Part of a small language model's weights: untied embeddings, 430M tokens.
Each number is 500 + 25 x the weight over the matrix's rms, rounded and kept within 0 to 999. Layers, rows and columns count from 0. Numbers have three digits each.

# layer 7 MLP gate, 704x256, rms 0.0414, rows 25-41, columns 0-127
537535490509498525497531532470458445462530537531481463469478520485497477465502537491491495463530528490481520484517483495523527464539506479474507484487502467494499511494492468488506533463472536532504516513479525515504496483529506461515494508492495500485502492490499488495443461517506534524520513508499500567549499496538488485493496485487497526501542482502504494493492496511545475418516
513485521487470509454503517501469478500495518479511475532497457517503496539469536530475456483495494508486540544477535524506522487488534514500513489477549479510527547477471515511502402512476507498536523490507504527492518473505515524523515490523492493497498505527485499491497568500516537457449501552527464524535513518539440456442508519484529526503494504519498496470508491522504508493486
487498492499511512517519492509516503488463534509488518512459510510527546522494487510513497464460519522497532495474539500481501468485485493506546472499442484543505519477501532523523519466504459479494453547469507484493518550474485486488487492486502465527500484508525540492515486512488546520519505540538480525495490537469530499499521495529497483528483479501479532444482522502467523537482
539529526525501483530544484508507488505470534542470527528500483523484470436502486483493536492473485505529520523522532458516516502527493497490498491468464510526515492509500459481462482519512537478545502503490508467484463497479467467461500493501482486502512449535494464481493491525485450474496482487496528510528516485500521518499495521514507503488462513470532522459477506521483498541543
528502491524493485545474523483459400478489514509484472493510524506490484519483471499477511479464488530500527485552488487459519473487487472491457515442537507495526472495527460475486494475465528488523557467506476531457533478494422534484527495500489498508522479470558493526443474500489508486480466509486492507539484505491509523434494521448512516507536490514497564493482505559497506501533
533499550480533527501533512544512517465493458521498447528495523483492512479412497489478492504502480537448480512464468517529479508546509504505524516489465506500474522492454484500511479502473541508476488497510531518518514520526459482521539507550459518504500485520499473509504487486512490523483518507496503525537541497514508517510482480505544471480475521501502555488557517512537514540494
453548496522456512484476557519503493425493521514507518526524517470462469477507493536502466535500543519535538492527489507478472478492494531516514510494540530497489513512474478521486439524514517499509586541503524497490495485548488510517515506505514490497516436513544482474550546466438514499563509489505510515510498494509511501508502466485536497522505540524503528478511504512480528485506
537470513476494523487583511470493484462508555484479489518456496495466516490473485461468465478511516488514534454520464509507525513488474507496509535496562468520524517481528487486456439458471462493525509536480512433504575481507492518454466498482568479525553444500482482484526489516523528471501522479514466506473485517507482486464478476514471508505520507570487489480519473515499445480494
525472537478524526466524505479496461459459498513498468493512471491478477507526467503458520493518475490540511491507534476475494569538481497478534526505465502482520451472487474492480511498490476471466530505492509525464445438508490535519564503465528448513527440491474492515453510521489505466522454510467510492517491457507495500520485449509551543513500512547523507521501477533506490467517
549472515526520530467510438499494468549479522551518518489518493531503547467525554492485540513466469492467520521543525522453538528510465483508492479535547497523518510507519505512487451481472462522526527478523471487475494511470504479484496505538512526523567494495493483522527510506522499496475498490473492500473464528526496488494459450554519479510482500571558530504509543552445436441523
498481523491488518499541496522519494425530530484505502471474505481445517541499496492535511471481488533513491537501523505477524503510500504500498537500451481477527554405478494493497494489504505481501507486492564492498497465504455495467471501519504521514514475531505493469494452541517521467483496507489478523526556505528488506469459500484501504523509515532496536526501459498522485501520
565483496483492506498499507517510523471510530496503542525478510512505487494480522499507452468502529530501477506459467483465447522490506489474465570455543526537494527479526463491507510494503522456503523494475555453473492498516484535522475508516493532528521482467483490546512489475507497523486545475525489466501475504514484510500486548476525492451530523509459505511509467505459496486532
494471473517438486454502458451477498493475514496478534495451533511503536521489503488490450492511513516492499495505501505491468499479477458485501518508526496520547504499523476527451491480469492481515496499510523537468540557480476505460505510469552498531550484524474469495494493534465493494522509492531518527512539498496483510510523506480494502522527515569524506454488536514504529523478
494498493549500488465450490475470455458467480474503499507459499464502529487478489494517506528556490497468551505533535499521468559501528501457448491506495507523506496495540486514503518541460536509492474450502519516469509464474493513479564473503502478533518498477542484490500514539477514476510498449465499513495428474505511494516498518517496461474513487512515503499460493538501471447496
488531462518475486497507461441531490484450506502485501542497544493511547516505544483487497471522508512489441497537456471500496512518506505468491470508506518497521454521487522499491503491493482464507519536532533516464508546478480550528498519488473484534538488539479500514481449552504523476445525478528531456495500501497510505486523477509525510530501473536488517494494542539500461485505
484505467502467487433494493513456462493483496474475520461485527493486496484558524549485507545485487531504482520507510464481476545528488508512471538506484502525507500482513527511467499496476507517498514494493504464498501505505510450519514452522500482531535450468496482497531489521511484503502469475439547490480443472498489494503483519504507486500480485508551545518530497479520511484548
556473473489480480482512484538525509502490495513481466508494494478463496466502496498494490473491515501501557490512491514552494473485461582493507555505507478479488500456520494516497454492507514502518484513478545450521521531508463470467458486480518542504542474479538529483518486509516546478521511484512519561499504509487509485495546528513492458491512523508500490535477491499469484473496
# layer 7 MLP up, 704x256, rms 0.0405, rows 25-41, columns 0-127
506496485475485483512469522558498511495513509505508489484522524506513523555502465496471538479513474484454518529514486502511474551519506531479503522556515496510492481490534492531542538494525530532487487487482504488500480497501499501485547533510483504505506497490500524544512498505416513547513503456485480484496497484471498475549457505529539508486491488502481493512502445532510527509512
485497543493493518515515433490451509503492489514455574490457520480549503482460510543474481462528554489511512517516506534503570525484519509500513520439529506470461499507520479484512508543493506513504482462499524495518487515510520468502500515498475503486511542551488503472516495509458491517528530527494457483509441473495551531493484495534504495482479492505457502499528532508539521505495
468488522522530507488507491501484472497494512518475488463542516523524488519520479493487508517499473516490511473474517475474487492503445488460505476497496543530522492508443517476516506474486500464518522461533509537467511514513462507511502530504500493502507510504501508507500479562504495480506524521532529554474519522522509474481510485515469499498515518510527518525477479498489498542509
486512474518544459483452521538471520546522465480487530504503517501505514515519498478538471521488492469539513491498477536526510498466498519495484543462490491523521491499498539490519486510541468474469518502476509526464510504482465540500486482491477469474505498490460500437539547511537488452537518480499478520506517481492506496504511462548456504497538523561496487524491522480473494497499
479489495500558519515569517521515484525475502519519502463493456496511498474480482510488538469494501529538512527526528477460485524499486477515487509514538570521498465467530531480497530493476484442526491512478518495498513501486457491574503508572549509475499525485503506508508514514476494522492467547489495501466529491506482478517499469502490476513503514460541540540494532512549528524516
498524499509448496488526467501489475508477502532454477499510493489491464534479503464538505530500471517516502510507481470508457506490499483506472491491501509489499461515513514515467516490556495517514456509515518521500498518499495506470478508500517500554534490477493511522505484527474490521514511499532528480476480542496502509491476562559492538515501492471487477490527484495521474485500
531453503473566499503477492485474492528462505498504515515536479504500476554469531540502495487462522531513514463468481496469490518432524507514533501499476479478538497485501468536501471516498444476514480465502512542467533465484447481522502498546515483503496452525492462475487532479560536500488475527513513517512465563531531472526519490536469479497512528486492521509500497484461472481504
508431444486491482542515527519506539548483537498438487495479493459511549478472515545518476489458528446515508501495492555513454523458480502518503535538470549499464468501511527474487514470509486481476449478540510477510531453515518473499504512471492513463517532495467478497530505551492496476477484418480483452496441498498523491475445540525496535527485486490453479491492525500501469455478
434474519538519535560463524506487500509500525530537496483527439491471500492482509462515522492507535486502488453519501509511540539541517507512523452503510469513528487451563535470497504545467484531526487465499496505520502523533501456512482509523524512495511505457435501514496461492479470468517496489494485497528480519482507489499475504493501540501515438432538506478557545509493461506508
486527521513473492496554502478461504521493529489491524534488499534557480531456440518487471486499482516468544495512495479533560511522532506466506515518419500494487535467484527523505494479469510510532503491500508508508525514527494499491519470539485540531465508508486478478515466539543506503507545520509497578486484542525515525508483504480500482496503506462481482517524482490525522516520
501472491537492468489476442503527472520499532530536480543492519525494518533472554502521498535480473575517447493524503471472549542488480525491488498437528497454533446509492491535501549523511581526500527477490511491462471499485429522480509542524506559508478497510521521510482482501533478470456498459509520458530511500494540508439465514450501491516496476531495498474477507503484457485500
490459478478528526484507468510487510540490445455539477518531491488535490535492544529468501562507532485585507523523550472527516466464430548452491431522525456464480489441544509501505497465507511546531476453535495554526464488547504514482532496497482514498504528505510474464440514486491482565452494466455463518495533485552490471488520490507519462519446513472529490478525532498502551521504
494543544493479466479508501512504507511518504544516429523524499501464467538478499490483472526569476498478436527518520540512500540462513523545508480539509446501494483490500508497494517496465482508524463509443507493495521446553453461471505444482479447489514515489531447458476491471499529496504515493481511559476539463513481477471430502509521518494493488499526538494495479516496485471537
486496530512524529545455445476482484537473477503535511474510541506497508488522490485519508480480443418500513519502471468500518489540519501524486493479497527526487527520489460467496489467483460521513475486509541514467522514510503541579544524509530469548491505497525492479485537467490492526494496487531482522515455512483529516534521490528547462472487535494514520534445476509529552515541
489497508515486516525528505478500488489532463506487473501510498509552507479520503492514497515459478493489513501496520524534512455516476504557511514513492502492489502495518565456545474501493486470516524524489500525448508496462457511484528531497471523518487483524497541528459470518477507488477530470520481483524511492508505461527509494477535504494483523496480477496487531508455530526450
519510500491500466475501458481473504567468509517494473426473485522505528494506513530484526504506458474472468506489499457487498484536479481479476463515520554526510463538514514528496499454503529531487497487516502496474547540489483495540512463519498467523490470479511469521482495515502452503513477492507522483471500497465526536481525509475520489519479541463486493492496511491514492530539
473476514483511478476555529505493518520510528467502481507549496460495459482486442474534559499519470475479487455531487546508483474475512509529503517495473496522454494485471527499506485525556462539480465515460517526506518467534513539505511509534486461510529494478505485448517520513478439508559527466517495532536484504548513494517486489486527510528496475507473525530514463498489462502493
# layer 7 MLP down (transposed), 704x256, rms 0.0394, rows 25-41, columns 0-127
485537484508463490476520526506535485475479509518484475529489513519537516553468480496504492506511490477508514498479506486502476454518527536539516524537512490480479483509481498480489529513487502493469484497465497505505479477506516511468487450484489498494474488501498549504486461509455572490481493520531476571472489470516496486443514442551489507539487470515535489487499496495527479524499
519499503470515520495539505527489513483449513465452517502495553497510518453509483545524480494498516506543522517463490510527487503466482497503485503492495511485486535507465530483514534482514481520500495490490501521467490494493483452460479492514509496475558518470486515515466478526491516518521506472557476461482528474543456530495463484485477482476483494518514495491487517530491495533520
491464553521485491503536481487516510473472464501504503486476478490504516500485528494516515477479529516537504447510521520469517493498494467546497510496543458494512503495488484492496498524552451495503557511496517503478540503514522489547493480517523497484451494519481453503519492454520496519511494432504490499516502494507514548503478527492505480523470514499471479489484522473509523470467
513477506523498465473447518526481498497546482474504501518500511470499534482532548505491502474497540495527500519493496502488511474463491493492488483486499531511541482492524536468494461510513481485472500496470526487498569498471458517499489541516480467501491486476442457476510539498478511522496511487492495536516490515494524484518492481525492508523544482543476507512484496512511496499521
524478539465524496499503506527470544500490457490487465486493521499495495482446520525447485477494462512504524475507545446522502478480530536481495511534508524492479509489474508453488520473528492470468491532480547480550504485499486519530474519459512480472473504515546497493468570480509456523508505495499487515463490523489522492492496488498493465511447493484491536488474535518528513510482
525508535504548532477506512513522534496548531492521487534529492508490520478465515518478508494558478502492548505493488504576488514538542472505519531446467484531500536481471488521495466539482473482488520487527549504540483505501493470503530489533453486487529509490490512477524497504503510484492513505465486522528489493515476525527490503460525456464459488476509537493511475528508515529492
476508513516503519473492476495505477481490499518529505516526487505484484544494546479469506521489497500526517465516479520529531502506520517527556520521483492508516514475501438529522488525518501476517430522468503525529493515489489487506520540499489493504533477525465464460501544477569509521460431463497517478519482558532475470467479508475501510494474459460464510469482475506491500512516
502536446486499477511480473521526529500468519471470508468550543472527460499477489575535494525486536484453468526486534536521444467469477536536521502530460526532473474477436497504479534532512526494433475474520518477533509497504519485556519458487473510442447540547535530504488478548515478502491478488496513456521502487447499494498490530481524536541506520476495522504488505495527475476488
455494477513502514488503472511523476531495547547480462472547529491490496488511516541496523460486484492484469505486498490495467541509524507466506552502521503536505494507480509448478514473486475502499488508506542541494530424516485469492486534544530529455480517483497478501500438519491535449522489470521521500523480499509464536461488516475504478513499454520491518509501529512447491525510
507510450530475511513481520512519451486566496560435475503500496520511455504519507497521492542509506505466492513545450529481512497496548512520519474509495539496536481501515494572501468506530495491479470519495488489507479477532514502530482488506490493507552497490455524483487506529510461529494509503518490472518503512506515440467452478466484526501461535429494467519513458480482517485463
502463468488506478467505488507538538467531490551517475517502507524446485501478513507546509497508532519491484512513471467503521511509512507501510477540492517461509522472466493511480529496515526524489500499519473496499497464505465521462510490464518511476348501493502486505515484530525478486533435467514515516488520466499498519481497530504461495530534498554482506551482477507535515494511
499481502512549520513504472455475525543506488501469472438589510490515514530531423478465512487525493510516496515494501493542539465510470520495540505520518464477462494521508531519526503492528459514529531513493478513491497510543513476477534506447504506502542530494509467559479489500484500509513469458493517523426500490508502431463498470502493510497496513478553507473534502518466490487502
535480514533488492484558483462508471493472446497488465475484502495441503513490505444484423507567485543469467468549528491460457516511479479508474516500510475518525498487547486557521516481426502455472494463502501536488476508506493460487546521504519490490508516477472508423475497517537521495476505485502509522531524465489478518472492501473524469552529500540509536558505512510494512507476
498476517499508493525539451477475460526500517557484513522482475528495474519524554494477472505447510510496484476494485515538502555498519486565511448473479487494464528540456477479501467466537474485511511520472497480474513527492496494493480510530524485489477475467511503494529539512501504507514527534485513539477520482490466487481507474513547471500452524475489498467503501547530511543497
480468518449479491525515499534482496498497533500524514496509467516480515509517481493506495522519506479483546452528516522507467521500520508546517551481494502517494472516511462490492501512511498522486503488466537500510437461519514454490537485493514505492363527472515475500535519486495481498533508509521466530492529478482494516493478513467525509504502537494499471495492485540504536498501
475515485465494482481496491497493532509537492496495496489512492499483504524534499475471483530507511534482520461497489515471516472486535481473482474444503519466485522512482522525507469481503465490495470521487472512536466480554479493481467485490465490485546489482447466458509548531494480539509472521522459486520515516476566507505488524561450470517478497526517489490535539534541482462523
515487519484470512474520496511484514461477526500448460512489489503511503542500516526482522482527491495468547494510480525491467527520487555514513527513496527517465488481485496463538499527522487511495447477495521497520506470533517489432452482499475440470484495445525502469508538517469537487518541527512490533491492488495530511510481489567484491544505439472483482502526512504438503521484